Each number is 500 + 25 x the weight over its row's rms, rounded and kept within 0 to 999. Layers, rows and columns count from 0. Numbers have three digits each. The size before them is the row's rms in percent of the matrix's.

# gate: layer 5 MLP gate, 448x160, rms 0.113, rows 352-380, columns 0-159
# up: layer 5 MLP up, 448x160, rms 0.12, rows 352-379, columns 0-159
# down: layer 5 MLP down (transposed), 448x160, rms 0.0379, rows 352-379, columns 0-159
gate352 100:526496505532495506449491506475515503484516486503467472522482509505521492484498456503478493500515568522488530518514482474473456488526495479488527557473499506503471479519470524505527516524476505504476524511495502522522524496495536503517535547484493501527497487474497480466567501431531479533490478476522511496521479493539469511494518518522488458472475481457508545455471476486509491477532528487486535445513540542499489480501485483499495518514489532524501503489457508503492419485531528
up352 097:488499516484536523445472501461508512537490501509473550525534541468533520477500523504462563450495460483457509520503477521497496511462540491487472458537488453480514476525446517454519562520490494529524505495519485502482490523524489506476475486484490490517510465516510511519469528471528520470498477511452495507484547479481500493526540493458507505493465484527488502491467474501506505532545482544538463481484494509491484512522489492496486510486507501499483471467528516479493556494496519
down352 099:492529481450505516518477499514449482463512504485508475493486546508537545456482458531518520506508493478474496535517499500494469502489459524506483509493532492480452510496560527506506473488533514481528481499529493508505504487488489477491481527427518516498500536500488554525513478503482488491485477475499523531543550525490528507470482436445507495511457454496488519509496529491470496529479491500479496512511497500509516473500477540523463527533494505487448561550502517511513525508482482
gate353 087:512501507527510545508520512503520513520547517505512537481496518497514500529484553527493489508501542468490517500502509507492507447474523554485522510465444513498518493471478511463502497516506494490493484520495481488501487513485491491496474471502435461449509561483491475475495491464530493456475539504514495450517475516527555503484512505499498512527473558483524536508505525505504482481486499554445476479468503521514539499542504540498500544537504504527539505496523460485523517558506519
up353 098:506493458504505535489507544516481491527502478532514470477511516504454531524528485499529533460477478514472489487512494480478501542441452511492552517479494523478533483513490459525505467520476483504494462524490518518478496482481492512493493521476530459499522530512516497547503498501480516558521530508505513549505511498471528480485492486507469508549450437504525444501505529517502526493493520481511542543489478513517508488479465435467534491471467498485517518475502551526502482511482502
down353 093:494474522524493501508511469519507554508531533494461512461518483522528484510488448490468491527505514473543494504534509467507490480535587502525432502506522494507514536532490462530496475469501528476511516445489496497523504519482488472508486486527468546497504473478479516471460495509463492503508462494479499451482532492540459535465531503509490459462512483499487530498477483499459472494511461490490484488501502455488466496484490513538531460479518533522495498478529483488468531478501511
gate354 104:496503497506502485474471528503537545490504549517507470505518510477442471521507508478499498501486545497510483478471495504457500494493534500529525540561483487471502519500496515513495508493457536575480508454525498521510484501535478518456478501457508534501481538514487515468494492536510478545473515509512505490455510484513498498477475520526528463522540462499505473503476492459528514524553526462482499485487471513534510446496493504493461531462485482472493525540490471525478458535506492
up354 094:525480478472487496472475490429452486449511547492529544483506537510461476531521491459472491463496539499531506515535521526472499499501515546505496483542495494464495525489510536505515526531556506513497546483499548509463519519503469556507515513489516514502479564540510495450512526533526524490465453490499510494490534497506489497499498481506516462534512508498487474458492503463509521486517520485514523485482520467511486525534505503546495528520484525476520483499505482515461525516508474
down354 101:515445525487517507429492494502495501499523501505486507459518524491446478504494503485487504474515499542494543466467534468447496480495498496515516497490499509517513468470504511498473541507489501484573488556528510496492529483484480533494498500457485501521478513534528484468476466491518503517479465534516526476474464482460448489467524483524500504506525486492531510492475525501541523506486514493535499506571498504465490521490460480493477553480524522509514525478454523563489497523503502
gate355 095:516493533521507490476496528529530481486486518561457518500483468425515519478465511471492498512459494499519476540485502480501517470522489523530493494484488483464557517441447474536486522497483529464512482534480450504478468526520511465501485505489502486511520487546478518485496507498478490486475530516476504455518516483506518482481517547531513505511501517471497501452514463521535481476536489482450495521517466492505448502516525472496528465488498507475517474463478451503504502508518546
up355 097:513501534430452501532529465486482490466523467506519572530525500550489459457481508493531498494481496538523506488490501519457483518525497521512535543460455495514487457495525515484512467510497470523510510477478507521501510509485479490494495538466475484516522503441508506518494496519504488515539469519519483446498500490497487505502528493500488479486490472511486513541480505527526483476482496489530505504479557489479498495485498520530489493473470461536449511453439493527492511496541459
down355 101:507531475540510437506521513508491500497493474522492532521493518535483498488509507521484492464504477500515524514551466471498515480499540462512525499497523490513509520507472478480495496499482536505559489513511524503498509507477486520500426494524466510478499503534516492460497529464498529491524500504518457547555463529506482502440444502503516513499545487503526511481458526541436519478464546481505512491512505496497475489518531465501511500456495503465454507503485489460533459462510523
gate356 094:462491517454476518539479496480514521493487508470489516495488513555495489499504525497487473511526491496499495485513553520486530482498543472453488507505554468568530480492482487492490520449449503476431468512526517522492501533535522507491490489537490542489513529534463542493470492468488480536523487481531489510481434470517467499498523489526490498458479506478543455523545485525483523481488485492546508478485488482475490467534494534501494486484521484489518477528524481484500497507475513
up356 100:512464467541524452460526487487494527500490483528464486496455480462491537465485536467538461516506497527496529512495475497524519537552504499481489499517460516500473511498475500480511468492498521489501556494512518458524509484496523511491508549471469460505486526474516461514517488530547515484503511486489513483509516491513526480480500532507500500500455530481505521462512483486538513506506550533516474529497448528554504530481446463498472508512465475457539531476511478506509496507452490
down356 096:502484525514511449512510511477475500490484514511470550517482508526515514518515539477494470526541463517497494505511498538491533544477518511498514526534505542523527533488471519528486510518486517454522464485510507503489477548538501491538529505477483518472519533534559472489442477467533462527514520515494524511528523497521520486486523499497494469481450527516502523520536446510507451511491536553513501530491449523495495506489475532505478477474559489492506531521492488529517498511460493
gate357 099:504509454482493492528454440505470495488557532452476456519562507474495498513493518479505532498501485538510462498518523531542500479494451518519528513474464470543501495536520544474446504507496530492476518496521480560510464505495517458546509514504495512490492536510501505500471498520503506514469504493512510466475556525499478454463531493526499505492476496513508501489537496457520512460492503495487504495502563525506506489518502507481485494532557475505497487480472491479497514476504455
up357 103:497506521506464494507474550490523526445483490481473497477509499500504469502515517503473463482499495485497497506507530486494496491558514546511568473514526512492529515495484472494521487513508512491494499531491452479471523512496511541457556531500495524475566541510447494504494507460511474550484533513522437488498489479471550505548543482491483505517497500479527465476485475508484524482501514526483513498471516490460451513515474526490521471455501521505506465484491527460501458490532504
down357 103:508535494486528509509509543491509474454483517512486480490492490529529496505509502518476469503498537451492477569537499482494496472490473503535532490507522492502493499492476532513498504513544491448505498483444523449479535486504488504488497537495516500510523521483535487510491423512464434521540477464481504539526482490504502506476472510505514459521553533510553469527505480510511501508496502452534482487469507489472509521497496489520513535539511472487524459485476533463503465504524544
gate358 105:499485517467495520466488518513539501469498473494472467505515481470501495477534516465484485495464477534501508517486500515503464449491536509494470495520514493487503458516517522518514538519454470523519500543514538511534469497529510534482466560495550474529513538481491515464498496458456482484499472471491523479527532511539557509475495482547527540510453523489509482490480486517509494483514496506512464538553452514506482503532484504477472457466523522493506494489477529463528469470497486
up358 099:507504509472475516457477530487552482494481516507480510530463499490480497503467518498462513479476492542522554521478495453514488452514512512513510454505474519487498493475493464499508478488492506479497493502522551507495504467563470557485494515485521502475511491525500554471522505506464546469483493554478478507515556478456574477494518496496449491508470500524493485530502537485468510489529488553489484528527476529486492495502485524505492457467511487470510526520490487521489476514462518
down358 095:497495486524518543490510487487476512502512574555508488481451487526499496500520525520501499459501468537512490485455534500479491522488513460512544512510481499516503513485451513522512509501449512498509483471482460435527455505506474550539470540523510501460461498519485516503500534480502526485470553497465502536481524525482513513489470503519437533531491513515509519521467508493513484491493487453545532524493466520475455476491471471499475487477485514482503497524535475479513500487484520
gate359 102:475525506535429426555536470465485524511520489498507534499481538549485465485480482486524478494492476540520481490499463496482521540484514514489499495508473470507481511517494519479507525508530487522519507508509521555503525469457466515547532518521502474517496481539490460519470503461500506495539483497488554500524520494483473524450493458471511484503502504535532479514526522519533502496503465555503494496493529451478515531533524532495478503481494525514488467510471487475500499529501491
up359 102:448511504484436518515573503501501484508522502495476491497460499509469511508497491514510471519489540501539514509503525472531515507444524510467473514470484493459486501471457478491491505502536511519533508488511480519536516466509519524480514501485484502469476518478492475490497490504541530530516477441512540484511526463539446535468513512514515485521485462532473442513499476500509500516511431495471468509502507480496483497513522492513503481503543471565449515496515463514472507536515495
down359 109:490490488475478515532481498498491505490492533485513485475499500559441482500479487485530492514471446455536490467510491479513486548507514544497481475536519510500442508506477496485531451544501476528550506529510487500472453489494523496510543536519526486504497527521519473480472498530493503480517528493450544522484467483515492508509465503494492497520496485535530464553536562485489477517535493500521535491547523509489519496535509525510483547534479497517499502517532505510543498529467517
gate360 097:472480531431522486521538515494502547480463542494441516497512487502470512528526527513463482486519514545526505544476456499511504530523458482516505507493521483518518518493511463482496507505456506486500475515480536507467556498486463514541479511497509483473530552454481520485518513457550556521487478487516490489492533467501514527486525496537506518508505499466472473492506499509474540478456532488496481527475498499501470529492513530498494486496507476507507505437506527496503498510555468
up360 098:470513485534492503511454486505524510462492533499485480527495460489508480476535532536461513519474517545486517506542498506514509562536518487462478476486511489484521438505504468491472533515544498511469540521469475489480491536477490513505489482535532544523509501514534505535507500526478489479514463532525521472514485510509489514496479511488453524469517481525491542512536460471490506517554539508523500495472489569507514508550530507493500528557525545502502519495527483489506476477514507
down360 091:514481504493494471466547488460543480532495509522492500450495490564513497483516554451498489476496508527498503511504448528509467519454475510522521460499511496501497502521530468543490453554500448526510530510486477514490499461522480515477482513509477477526508461446548516504487501499534550524504507489477493515546515492508498527483521473519539543540477523485494483458480485537531495507478474499500482524487451560518510498479517515464502519502497525494504483480514525494488497524522475
gate361 098:527468499441510526563514513514486478523507500517483464473541499509511471483532484542533526520483539482486479520508476501507509460464470474526463491520537479510503510503503529478520486507528449515505516522490498479508524518456521464500495484515471474462507458528475507490502505481480523485494507541525474496484528541494536478511521458512501495540542482490529496541511549506489511509454505535532534522485525516477529471535497534460513507489459477501491489551484486507461543459524516
up361 100:484523535491506499438505489480543527547500525520451474500481485481456475465521509516545488507478474510497470512522520532522508488522528502525490513522479494481496493510499512468510435491489491514515527484499484537488497477473476481461552542513530449492472489457512463471526505445501498476485504514511422537484507507500498512483529493500460469486492468471510535486490525487517483528456491488478467522452453562497496516482505444517496498510515502523484474519484501487508516508507501
down361 098:520495478532505486554470499463421485493473455506440531443481499498487469507482487486510497501493438486549511508500515522538482531529467513511483515461481487483515482483522524478476508494534473477494496491472509508529484473491520491550479487494507506513506500547488528496514510551535516519493515490496530515504527505463502493478503511470514514480483508522522490494493453539539497544502507490513538455526494461494475460551501535500510513491531460540531527469522494511486480505466462
gate362 102:510492501544493474506545512496567514503498521504508474502515486521516479488489529547483475458549526551521524468488538470509464512477504523497472503519523481469524505471472488495482451522510474455473475493443511504515515450467506491540498461539523469497504523477512482523477476536530510501505495474506497528490526485477469520466507449511520479476475503485520454505490455490508519535502501467476500519483461520512451499516479517482481492494542489511535523484485522450498462530502465
up362 089:511458496503527492501474497507468489486504504500523489489511486486494522550536527489529501483479460517498498482507478555519508525528500460535519535562547517517465472513470524479500545504481467489437483521522491470530489523514454545497488488484477478487489494492500503515464523464520483523527464525493514478514515473476511482506502469473500485551486461437475528528500491488535465491509508481572488480501486503455541495507496465518489485490468506528486517512537506541519507448516482
down362 101:482440519492509490468501503511456531475516497466502499510566496497471505505505535514513493495468460490537526456517455516483497514484494483491471512481460449509493519523471503514507561467505511523532494488508461484499505540499511474504515477519509468521480486491524513471529489530476452535483514515515474491512502550503469529544504533559531505506512531523477535448533513505526486519521509499499520486526466527529498481518516486535500486525483561540470503531550487504516527484526493
gate363 106:476508476514477511496470474501509506526494473520504466514501484513445450506495500514493500494500501527479497516460496503491506515491537520496498532513518530495497462520523507526491553497492463459466490514499519509548486495493530495456520501571522523559475523485520502483496513469515431485492470543513488499497468449529490503544492505498482486449518490522490528477518498477500544446489457464536532481505484514497513473490514477480445468507510521512545488494518479482489473493576488
up363 103:517460495479520494487511472489482484533449525500497480528481471492449509517495489509524497504501517472492461462521506517517490504547481499495498468497502480516516473506477504488534491527508528524505513554530483529498453494506516500476470468450532515492483500494484500495546514532498503506500504522526476491485512519495479542469527531503510490487500459506528535543445495478554502502538525456476471461557510541503466491496531465478555550519490462476500464478515500471530439492473519
down363 097:557464496520511483518478519516461490509507495472489451481528518506465478526489523526498520507493462544472502465479516518491499515512522496478487517537480509535496489563487514546494480551458525554479470521525532526493455546479515530506523464502453551503490508506484474489467510548461526516456553514526468524497502471476490523499542528478473533469508486506463544521490489471515509499502537479508501508534517488545499504498539513510502495495488537488498526494472466500507485494507504
gate364 101:476456518480482513506496477488479539482491479553514514477514468500501474542531494513499491474472492563506525465493500502448532477519491479514477506494506532498521454513468437513481558476524459549520548519535524480484556467532482471488503476521508522476484470501478440500493455492479457525525493492527527482488530501473519535506469487537498492502531524462474540539504515515484520521472495471475493496510453506501503492501497506518470505534469528477502502497474484479519513499516501
up364 107:439467539485496509518473487513504478520535492531506495459469522520510525498500464491476526496493493518488513510500489492486500538522437485478495463509500524499510491503466475476485545513478473519487534477518490518535592495507513456503501531521513497507482482535538469498477500471477535485480509513511518501495529479476487537539470491509519511455481498466463517544465479510481484495498506524475513471502497484542536431535518513523471493565479510518527486471511466486519483457516486
down364 104:516452510518486528507480516543466494465504466511474562525451499508540537489490510469522488446497482476518545487490510517459536475535469451504560480506506488490540515560484464520511533506541521491508521475516541508531513490504496487491518523510555506492488515536463465488497521457497497493454505525519463493479502527469498527519466505502473499502475518476511497504521531493553509524452490528466466501464512477504510495521518492500488492505503502503525465465503482464498511463482515
gate365 097:507460568546524537503472484501550496524497466496514478508477488481509493510442520532536522516549493550485465473477489524461495530496478486504508490499492521479499483469519499503515459471512477442532503506487520530527536438486520467471548494518483487500503482496485478495475483503521541488490483493475518528487537536529494473510529502533485502463509512471492531497521499481484497509503524503495514479524514520506532524511487488538494497472546487461466490516517499521447445508449464
up365 102:479537499498504480513439517499517500522489482484486530485513541478488497467563507481463506511542486482475488546528558498523499513515467519476498517468477553493513502509467498489544505437471502489498480535508488475489530497515508539484491499465458481477498492463469483524501520521476488471471512518485513435500490513497450525497496507515482493445474501462454507495470495481533503489449556530466506487503543507535532486488486510517479507443469463512497496483492498509503502484523518
down365 098:544507500525520501550523513559510496497520495477498476496483481477451484559507513491500499475503487480527508494455520495506492506518551468497501506528480497512495530491500470481437527448423478488537532469473510516524478467484538509512505469490483517533494547480471531472522522506503553549529514507466515477503555510557508510512480469483511532528466477479514474524508484497488488520493493504520496499518524491547456496534528525473493484499497535503491536504499493477484522491480489
gate366 097:490514501498472463548457500461485507514523504546485452500496491493506486467497501494512518534514537520458479509517504493504536521508476491522524520489533527471500497509520542535530505503513485515521481499493531496463506501499539545475473480482480516511439488464491507517519515490461499477523491531541499522502499548503492487488494519486512503517466530494491464431494505536498515478555524452548459488518488550494535516505477543506460490498463497429548528498515519471496528526506498
up366 106:462526502520531505499491473561475489468449503491540539501483519516506569536495505543490500482572516457487518506471509542517508495455461499504521508474503529514490507467490494478486527469538511499506502480513520498506481477471454481480509546484500471493507497482507515467513510476528515544456535485511513493462494504479525496518488519497515489544527455507504497522494550499486481497448478504509449527509511497487475511506560534477523467507486503529465464506506525480476520530526471
down366 103:554478511487490499496467510521537492483508457546472505527493456496468481482514502487535473516492514442537451478506477465544506490502503466507519496452498508513506471506502445430421505525480494509493541498492499504535479510531522486515483504503487519533524499518475534490475474530533493485503463472479477495497503468502459493488544473472508509478548485510534513506476477489504484474488484559506510476505490511475479489519456531505516535510471481531470520507486544492497501508499454
gate367 106:500454493500537458530490561519519491493490479522480493477491514528490487519511490472543481532474531458512454538514509500497488503497468496516503478480543456507488505473517544539472519483502512479507485463472528536474453509529490515510454480510491474506521509503469537465516443480516514514506447528495543490525499477525449514476514494505535487554504517470531502482493456513474506466488464484502477480487502483470514505565491532516516498501498486488514484493497508481482516560552513
up367 097:492565518532453519486516514472508520488493517513467468511520524455527489484490513527459490508500489522504546496493498500520479513531487522493481496542489505493466458504497510503556497455509482504526493448455508492469524513502510492538492526498481518551495459513477469483455475474520441506549469490496482511445489476529489473492494479541486500499535543476502524455509551478486509507487514477461518485510533522472480506487485463475494489526473516506517460467509500497487523451471533
down367 102:486449532507486525490526475524529459493550472482510490497497515539485483487539494478524491468485484549507475559506491493490458548537470481504426452493501451530515555537476514530501481491471498498516489489511481519482478517526499478506474514512534488471525532519529468507512519489504532520533491513524496497481529489519474489479505537517523486518527500523526507490513504500536531508480447474483463480512462493546517542512502505485470506488543465514535496488467506484502539506534468
gate368 105:507468521497497564516514527473524485501483497504494486517470461524537509522531499515493508477520501485531496481474503462422442470483495502503524476517507518479480510533442477518553472484486494486461525532492534487503514489465507524486506475498492476514517499526447473480492494544549483501480535473545532493470521523490454490555490531518503438532507518507510494510510468482526520467481535482474484465524506503501458547522507476496524521491495505490480463493526512542494494484495497
up368 097:504524525504483477497509506528519517501465539497518523495528514517505496528502500462478473503512492512450466466516497491507502512501489510457482514517493513505501475500521522517512536523514468513571508467521469561463515473497538496531493543536540486491476497512533498509498490464471486521513477547496442452485487468479497456507524512504487539506461488483515545472550508524462486508533483546515536515497505550511542473519489498549481467482526478483514520459496534479506523530472475
down368 103:493495517476458509511506468560549501501528511502508531483522499518528518489460500477519492513474552453500492501505481522559515448498532500494543468500490488523464505494531487512500490477529487481521497471484506559511468458558529479460493512506518527499489488469523537496500469505463496493530486480471511468554498492540500481496508481532565520504525452496483502456516490515515526499478496523509516482474488476501525499478519482483533489436525482451470484489507509447509519491506497
gate369 102:517457484525505523524489522507494470460494475527461514534488519474501564520457490517523463465496543554521530500482542492503495522510506478496537460456489492513523475533506484516473477441521545513467495521465502520491466513507542514520490522479498489535553485499494505505513502497472501522471523478445494484541477506456516501507527477486487464495470531528495529502502476518500496460502557521491504507525512508475534478447447489473511469469507486470523473501525499517501502510506466
up369 102:522550516509511465472507522542489495466505478490508471507489496530494496492514486490461486509545417469484475489514463550511544510444546517470495477480502516488537483475473519458484466519492535474467525485475491485507515528486473487483485516507535470493501529526461504493456539487521489480485469483546489504525500489531506516500465480527508504476474500530468506488486489515500536481481470545489537551511492520467506523477481508537478472474463483487472479478534509535471527484466500
down369 106:466497546494522484496510490495463498490557468464497494476496492550516530509512479449459456506503478481474496529508470484536535511491528477532466497473513524532483497474471487517493498468510503454519475456491512520524479495476486526540530500521521480513476531441515569476500504548516501513553500523515531512476494474512477488499464556496524539507472505502482531510535533515477488485501484495522474527484460491515469541465494489496514510490495480547446486483505513493507498494541483
gate370 105:507547497491527508483455533546457521482490531469441507498471530527470556533498472436536510525453552485501506521523507491479470533501518496527507488487475488505513493487521545497502518501495531478521524494483517496461448459467526518533465507489478529515488538446460510499473520516512479500506495499531496487490525514477482529510502491464488501481497462501512506513509522535487500514459466518531518511483484474499558498539516494525526506489474440500499494533516477494503546476496504
up370 102:504523528520459477506533507515474499522534517508520534471489507463542495520516445481472451472472520458504508506506476478472515489477500499512459470520453465497515506428493496480506517506504501476463510522471512527512488503511512554512473512477518516500502493469540484545535532468507500515544520462552488523482516521495487537502504521526470468477459494449499471474487505509532489485496516489503519482519493515455520507474493524574563498488513512516507465500500529513533516499532518
down370 108:481536519466531482476532513524493500503451492517480516512500499478499526546503473468492496510490522519481532527526507477475510510485476446533451509527462507474552472514534491497516453467517504493484457507538493495481461469508524526507457507488506541480488501491463514532502466479413507494524515491528519532489479528502471504492504488459493505479459462486476485507482495503492494474485473470498539556527507522481530518527492509513524509484477485449543528525538505486451532500505486
gate371 097:453520477459527566475485538474488508538496491496506501476501470496502493473479539503506520519507510524506515543487538492523487520530468471553526480492480473513545487514549474536505481541498485465499522545511501447494503464532500518481504488463499501547527488521511489474488524518469494488445475504527479495493470485483555498519487494535485486482500476491503481483514523553508556524492533534517514480459490493529460507430522509504479494487504485489483498463512492490481548492495477
up371 090:472519475533527530510489525491486487466461512458485516489483538513493540532492482478503534520469489496494516487501497507501516499537526487543545544466499485531484483519495526502500488481471490507520495515493490500412513514531514518502549532521550525490491472490485489502474495508468534456529509511493485490547501508511543449533495488522497483460547480490467495505491437498530466528555508520523492501520455468536508522475506474502516460497503484475450499497543519530477503483516480
down371 099:524481524481469475536519483507501508529505523475471496526540495489518480490460509543501546501488481433531459474524474451545550502506513509470551520464528497524474530489483470495515475542532490473536450497524505554495491523534507462514471491507503488480543494474520529513488474485523491497524480542469448509490487486493462461493538529484480439508512498477506495486510510460500518491478462475542497545541494489504512482524489504511484510506506480512484519510491494515526499504461491
gate372 104:505514511488515499528484481491537501463544508485496446488464508462483501529531446533491533531510506538478490523516477470525474501512494484533476525466494561531456454488526449464491470518504487511518465521472558470467510518485522513536535475515496513498466503485509494478496492488521489485507476515528488477496526498531502520472505513483484550480491509474488440482463487524514518535475462476544491513498452496483538458498500511478506447478491514502498474490496503546463513466524493
up372 115:479529484515475504490492469500514503468525520509508461492500496543509476452505451504511455526496485487466496499453456498524464519487504522487471457488578495524492514507494468470472486503524459506510507494470536490509541487561458467518493502445497493502516516533489491516497483483521459492505559463514511517512490497505524461518489529496558453530503524481491461480484509534440528496465464501527511494484465502497525505494487506516475508520487471526528465508515461525513528514518511
down372 100:482534495479516568554498519493534566507514487463439466534497478483517514497485479505521503493529526495499489489488488452459491508473471494471480539485516499473497518533490534498534492503464496524483480553554529491493550497524509496513473511481512527532507520544489543523507498520527490526522460499517484513445515524530481516514494480499517496532476493466493556473486501499530486460509475463520479491504470530489514471495515493492481475485508468529499486451545475509521498514541503
gate373 102:455486453496506498488498501513551501492462483482521508519536473541461483415503519537481510506482501497501488551506492538546520511518510527486451456435552480501534503498490490534480521494484477517501479483522473503482503495540497455498551492512501542469497517484474536496492492536535492468447500520523525522533506509495478540529505518480526506469498491468507478502511509482483478501535518504469502516519491509478442548502493500469490478520474522502514470505496529493487480490452523
up373 097:476548458510485519471475534499519485492490474496521503491492539497465504440497507489504521501535511478505477516576490514511502494510504522509456470464515478471465530495490532517504504531503492538504479493478473514551508504543481486519521559540493521517490530448470530517473501525551511517490493502512477518530469492473474539499489528473541481524492499512509496548515498491507475490501500488535487473482525506503516529509517475449474548490462543503484494490440481498486531447472517
down373 102:471501491499476483481537495490469460503551500554511484469491470503479544516491572472515461482555488506517496469511512465503468472497457520508474538489503536460500528530517452504447504530506538491527539524482517529530498470522481492547469494534493514472504515498470493523467529511548530524508491509535527466490502479476512503501486480539508462514510490527498460502489467484526493498473508523493511490506513510525501462502495490486532546503494479495489535515467522448519544497528513
gate374 095:485478507518503495496503496463525446493493513490479489490518484497482482474503498490504527517510516462472456530498505490519577549478495496535477481499498503452494471523510490497464515518498510484437525475467468522508494495524486487502501505465531570472575463522502526493490546527500497529490486497528536481508493516501503527475485473468548487479492495493509511515466533533486502522519523497461503518512499519509532523458485441526514463502494504512525481543552520461462529461495491
up374 087:493492513507498455477494499536478493476467510502515487545473508488522488503528511513474520459481485462548517531461535507437489491485520541473514491451528479501549492577501454484530447468506490491523484492511506498505521488509510518470518498501505489464454529485521541458468474499479490472504498493492523508526473511525452459529484505487495487502493481466477519506522493457502498517501486505484512470493499497483433497539540490501493501543484442495513485460535527529525514523472501
down374 102:488544491480498504531484495481510488491510521506516474496472484482505481486484486459507511500508524622517498528526488498473505511507499506511437510497508490445490486462494505498491535500495480490467536549436474510512488493498475534489473502476489509515530473451512454494520499506519508505519490447490532516524522505460488536493477532518499466508472477520419498527508516508497503492460483517509511515503526504449478450481488507509556534486525502513493498506480474527472483493516502
gate375 100:491492527520488543536518504522515531506469492500467477475456515522474470489471484463497471492515529489429500526507494521530556541552522519524498471531517500474534492485536542494483508531497493493491502501506518515490505495526503506486473498514489491562502510501481531454514477475509519532519464478507474506525476496489551542545521494459501492464476475518500544488510517523512508494481484437480532480472539481520483464530498454460523467473483480494481470520514503543483518495506531
up375 098:519470487532487461487490495482462531503503484504417510514472462502501540526475491494507488502507466498494495491531520474479504489502467480469487512486497488474493523508468497495513470475507514503498487514480480514529540499524474523482506574535496520485493481476534503446466471506507460459511526504482524489470475499431500505460472506449489528507474516548472509503435431506465516511500509497470504512511528485451501490451512497467495549509520499501522500536516498505530506536521493
down375 098:482496516460443495576449520498488485493476507543462466532489525494527516467475510468505450485502483541495493529518498472429499502548494464501469485522472480469482458508480491521523482513514556514491477484489498506487530469451430485475517508494511468500472492485495450482469525507484458463483550515464488498533509466497502525477518506518476490477515482497474516522482520509483516492513495502508487508500505526489522525482528484487480497530491503483485504474485506517491537501541446
gate376 098:482510542508489531468502507502495464464499458541498530462518492513470483502494445452530523526511496518486539511484515486498532502488517502513515526508506521493499560490453507471485508500514496480430518490495522423505493476531501493519489524458507497515543516471525508495512512465497458535486521481502500485505480475485532508454499508489486478515506536477443496540484460491432519532494479471495467490493437493496518495532484497487507512498483540537511455489519496469475482485525473
up376 101:516494460498526532474518482493532487499522511517536486522485513480476462475482475498494585474494466490546506486464496533529509472491494529467467484489478459460560507499508478499526497517522525458533531477486488499539512516507509528529505512493496455480529459521492479512530503499474491521517508509473525505480512469478459539472511469473524511512498493439496493498525560477478478522516492496474488534501486503461455489503489484502518477507485491533448459490510451495476489486447520
down376 095:506503499507503519528516502457477500511491467484514470553473490472488516488465486542472509492474479590525462510517555486510478479513463509494461520491487519526485472537483496506541444536465473485478460552504523550507520472483553501477503502476483503484469540525513471472485474512466510503475509501528547464498498504523519539512472500529529487519508492478491509513520494472480514492490458492474510499458509476481532479507508520461498468486532484463512509495519453494489504490510548
gate377 099:503527510509535500511510528489438534480493477506492517450485482529513581451518535494484503494509534536452463531456476489487517489525513514512463506457475537533503442476455462501500450502509502508536505478524520491506500502537541527511483474556519495491492491473465483459473502507509532508531496539507506483479484498477539518502497464512489502481499505478533517543474488479506538471474512493492538499521469507485528507512486503506496487547514516492479521469507469481463491529477525
up377 100:503555522474502494529492459471484490524466499532462517477482498502492503434491521500522547505486511511520508535458522452446508504492513485514491494479468506513541534474498499499516507476493499503522492526502427521490494472526501485512461499474511439526490499464467477471506521521486531509506429505518526475501461454505532477513529496461468482487511475530484487510490499496539513540487494476502483547496496468497500500504542532491468464544478517505514538501509514503482500545542528
down377 100:531463504469502502518498527524531500460499478460488495509575503473525497528476512537482475546529473455526511513493524495497493537501547497502610527462515504506499525517509501506454525491484482517494495493525499469485514505478510445466497524467521506479515507486500496508513498478528506480479481520471497506478554453524517487509517517541506469499497469485484464460512518542489498481544500504492543490520469482484498516473484489503469526476526493487553476467493507524511498513507451
gate378 110:428472486521510490431468516518502514517544498485498540497492434549500501495481504488503489497478492559472494495484521511520478537449519517469535481504510498467414488495504496521499521485503493488502488485505491468475517492508482521472541466515518500496500461493522508475502513519521514517505464513561536484500492520470517507545492485512542503483514495518525524502512536512463497524496501520494515540520437451461468499493492507528495490480508518533468485515474481516473534478462490
up378 106:516494491484491474510531538496507499468496480525525488519497506454499523484468493551493544494512494472512468516522508520520546466539481494517416499499506472425506466515550512484489439527427500533483512479483545473496531522482503510514505537481498488528478490511467494520494492455467478534504509511469516470507508539492452490497496468521495503490483508504517541522493477512519482475516493534514516485493513518502481518466480479485436471484475477480538507464501516490513486529480507
down378 114:456505458492515506458527531484546517496497482512522498462491492497502523453468486516510514507502538587511488547523519490441474512471535522503441491478516452452515494490522480530527491487495456501511538527473507459547478498483488514494500520497472516477497460499532513474505529487509476512484510452504503505535478541492473488511517487523471511501479496536493490515486479510478505462541516520515501503516529511498466438526492500501481525504534519518566458508484524501505511487512494
gate379 097:493535535473552517515521527495491467480468469484506463460550463475496503496457529536530503495483525500470483542470469504533499486507509539491503516490509501439470476488514519531491536525487508484506477485529500441529489474503495543473477500483495504495490502473511550539505501500477465464491514527495513482501483510504534465491509463491534513532491512487492463440492544488496465480548509525526524491489472499511508498496515551455482460491522496494499485459517445511491498540473534
up379 096:488471508428506545459454504463462500508502513488521514462516533503485492448496494467526441471479522476492504492515508497491479537491511458536516455515480459497521516465455453509516471494538494483508502488465502502522502493495481509496490484510534507531456486507511517483465487523490548464498513477491462525488502514511488514531568483469489487523491519532485471508500483512466504492566517497522510520483485528457452509495464471505465509481524534491492511483483486519481477534536527
down379 099:517464487533474508503522519528483503526512492490511525528473502515500517533483537488491542515487495464506508428519498567517490506519541480516554495488456470507498510525468526480504480485497476520463513506480502548488537491501489452512485496525519518485516578506506477497501518440501499498526514460492472514464505478504448512521501504512485449515481537478457517504460513499518514549469480455497496502530479478497478497523514482470473549479475497501469506501512533479531464530494474
gate380 087:495467500521516504515519502514526474534544510523501475482472510561459488484505519468481480484472497457486464540501499518436516498489482494498531529485539506474446455467524516527473481487513523483518478507482456498517476489493482541501542505474525514542523495499527492518449556469533497480493525509507550476531497478512527509517486502529518519513493512503510463525514471507515526503487505458518508522550494520499492475506533467497499423489484532524511495550530469526481529488490486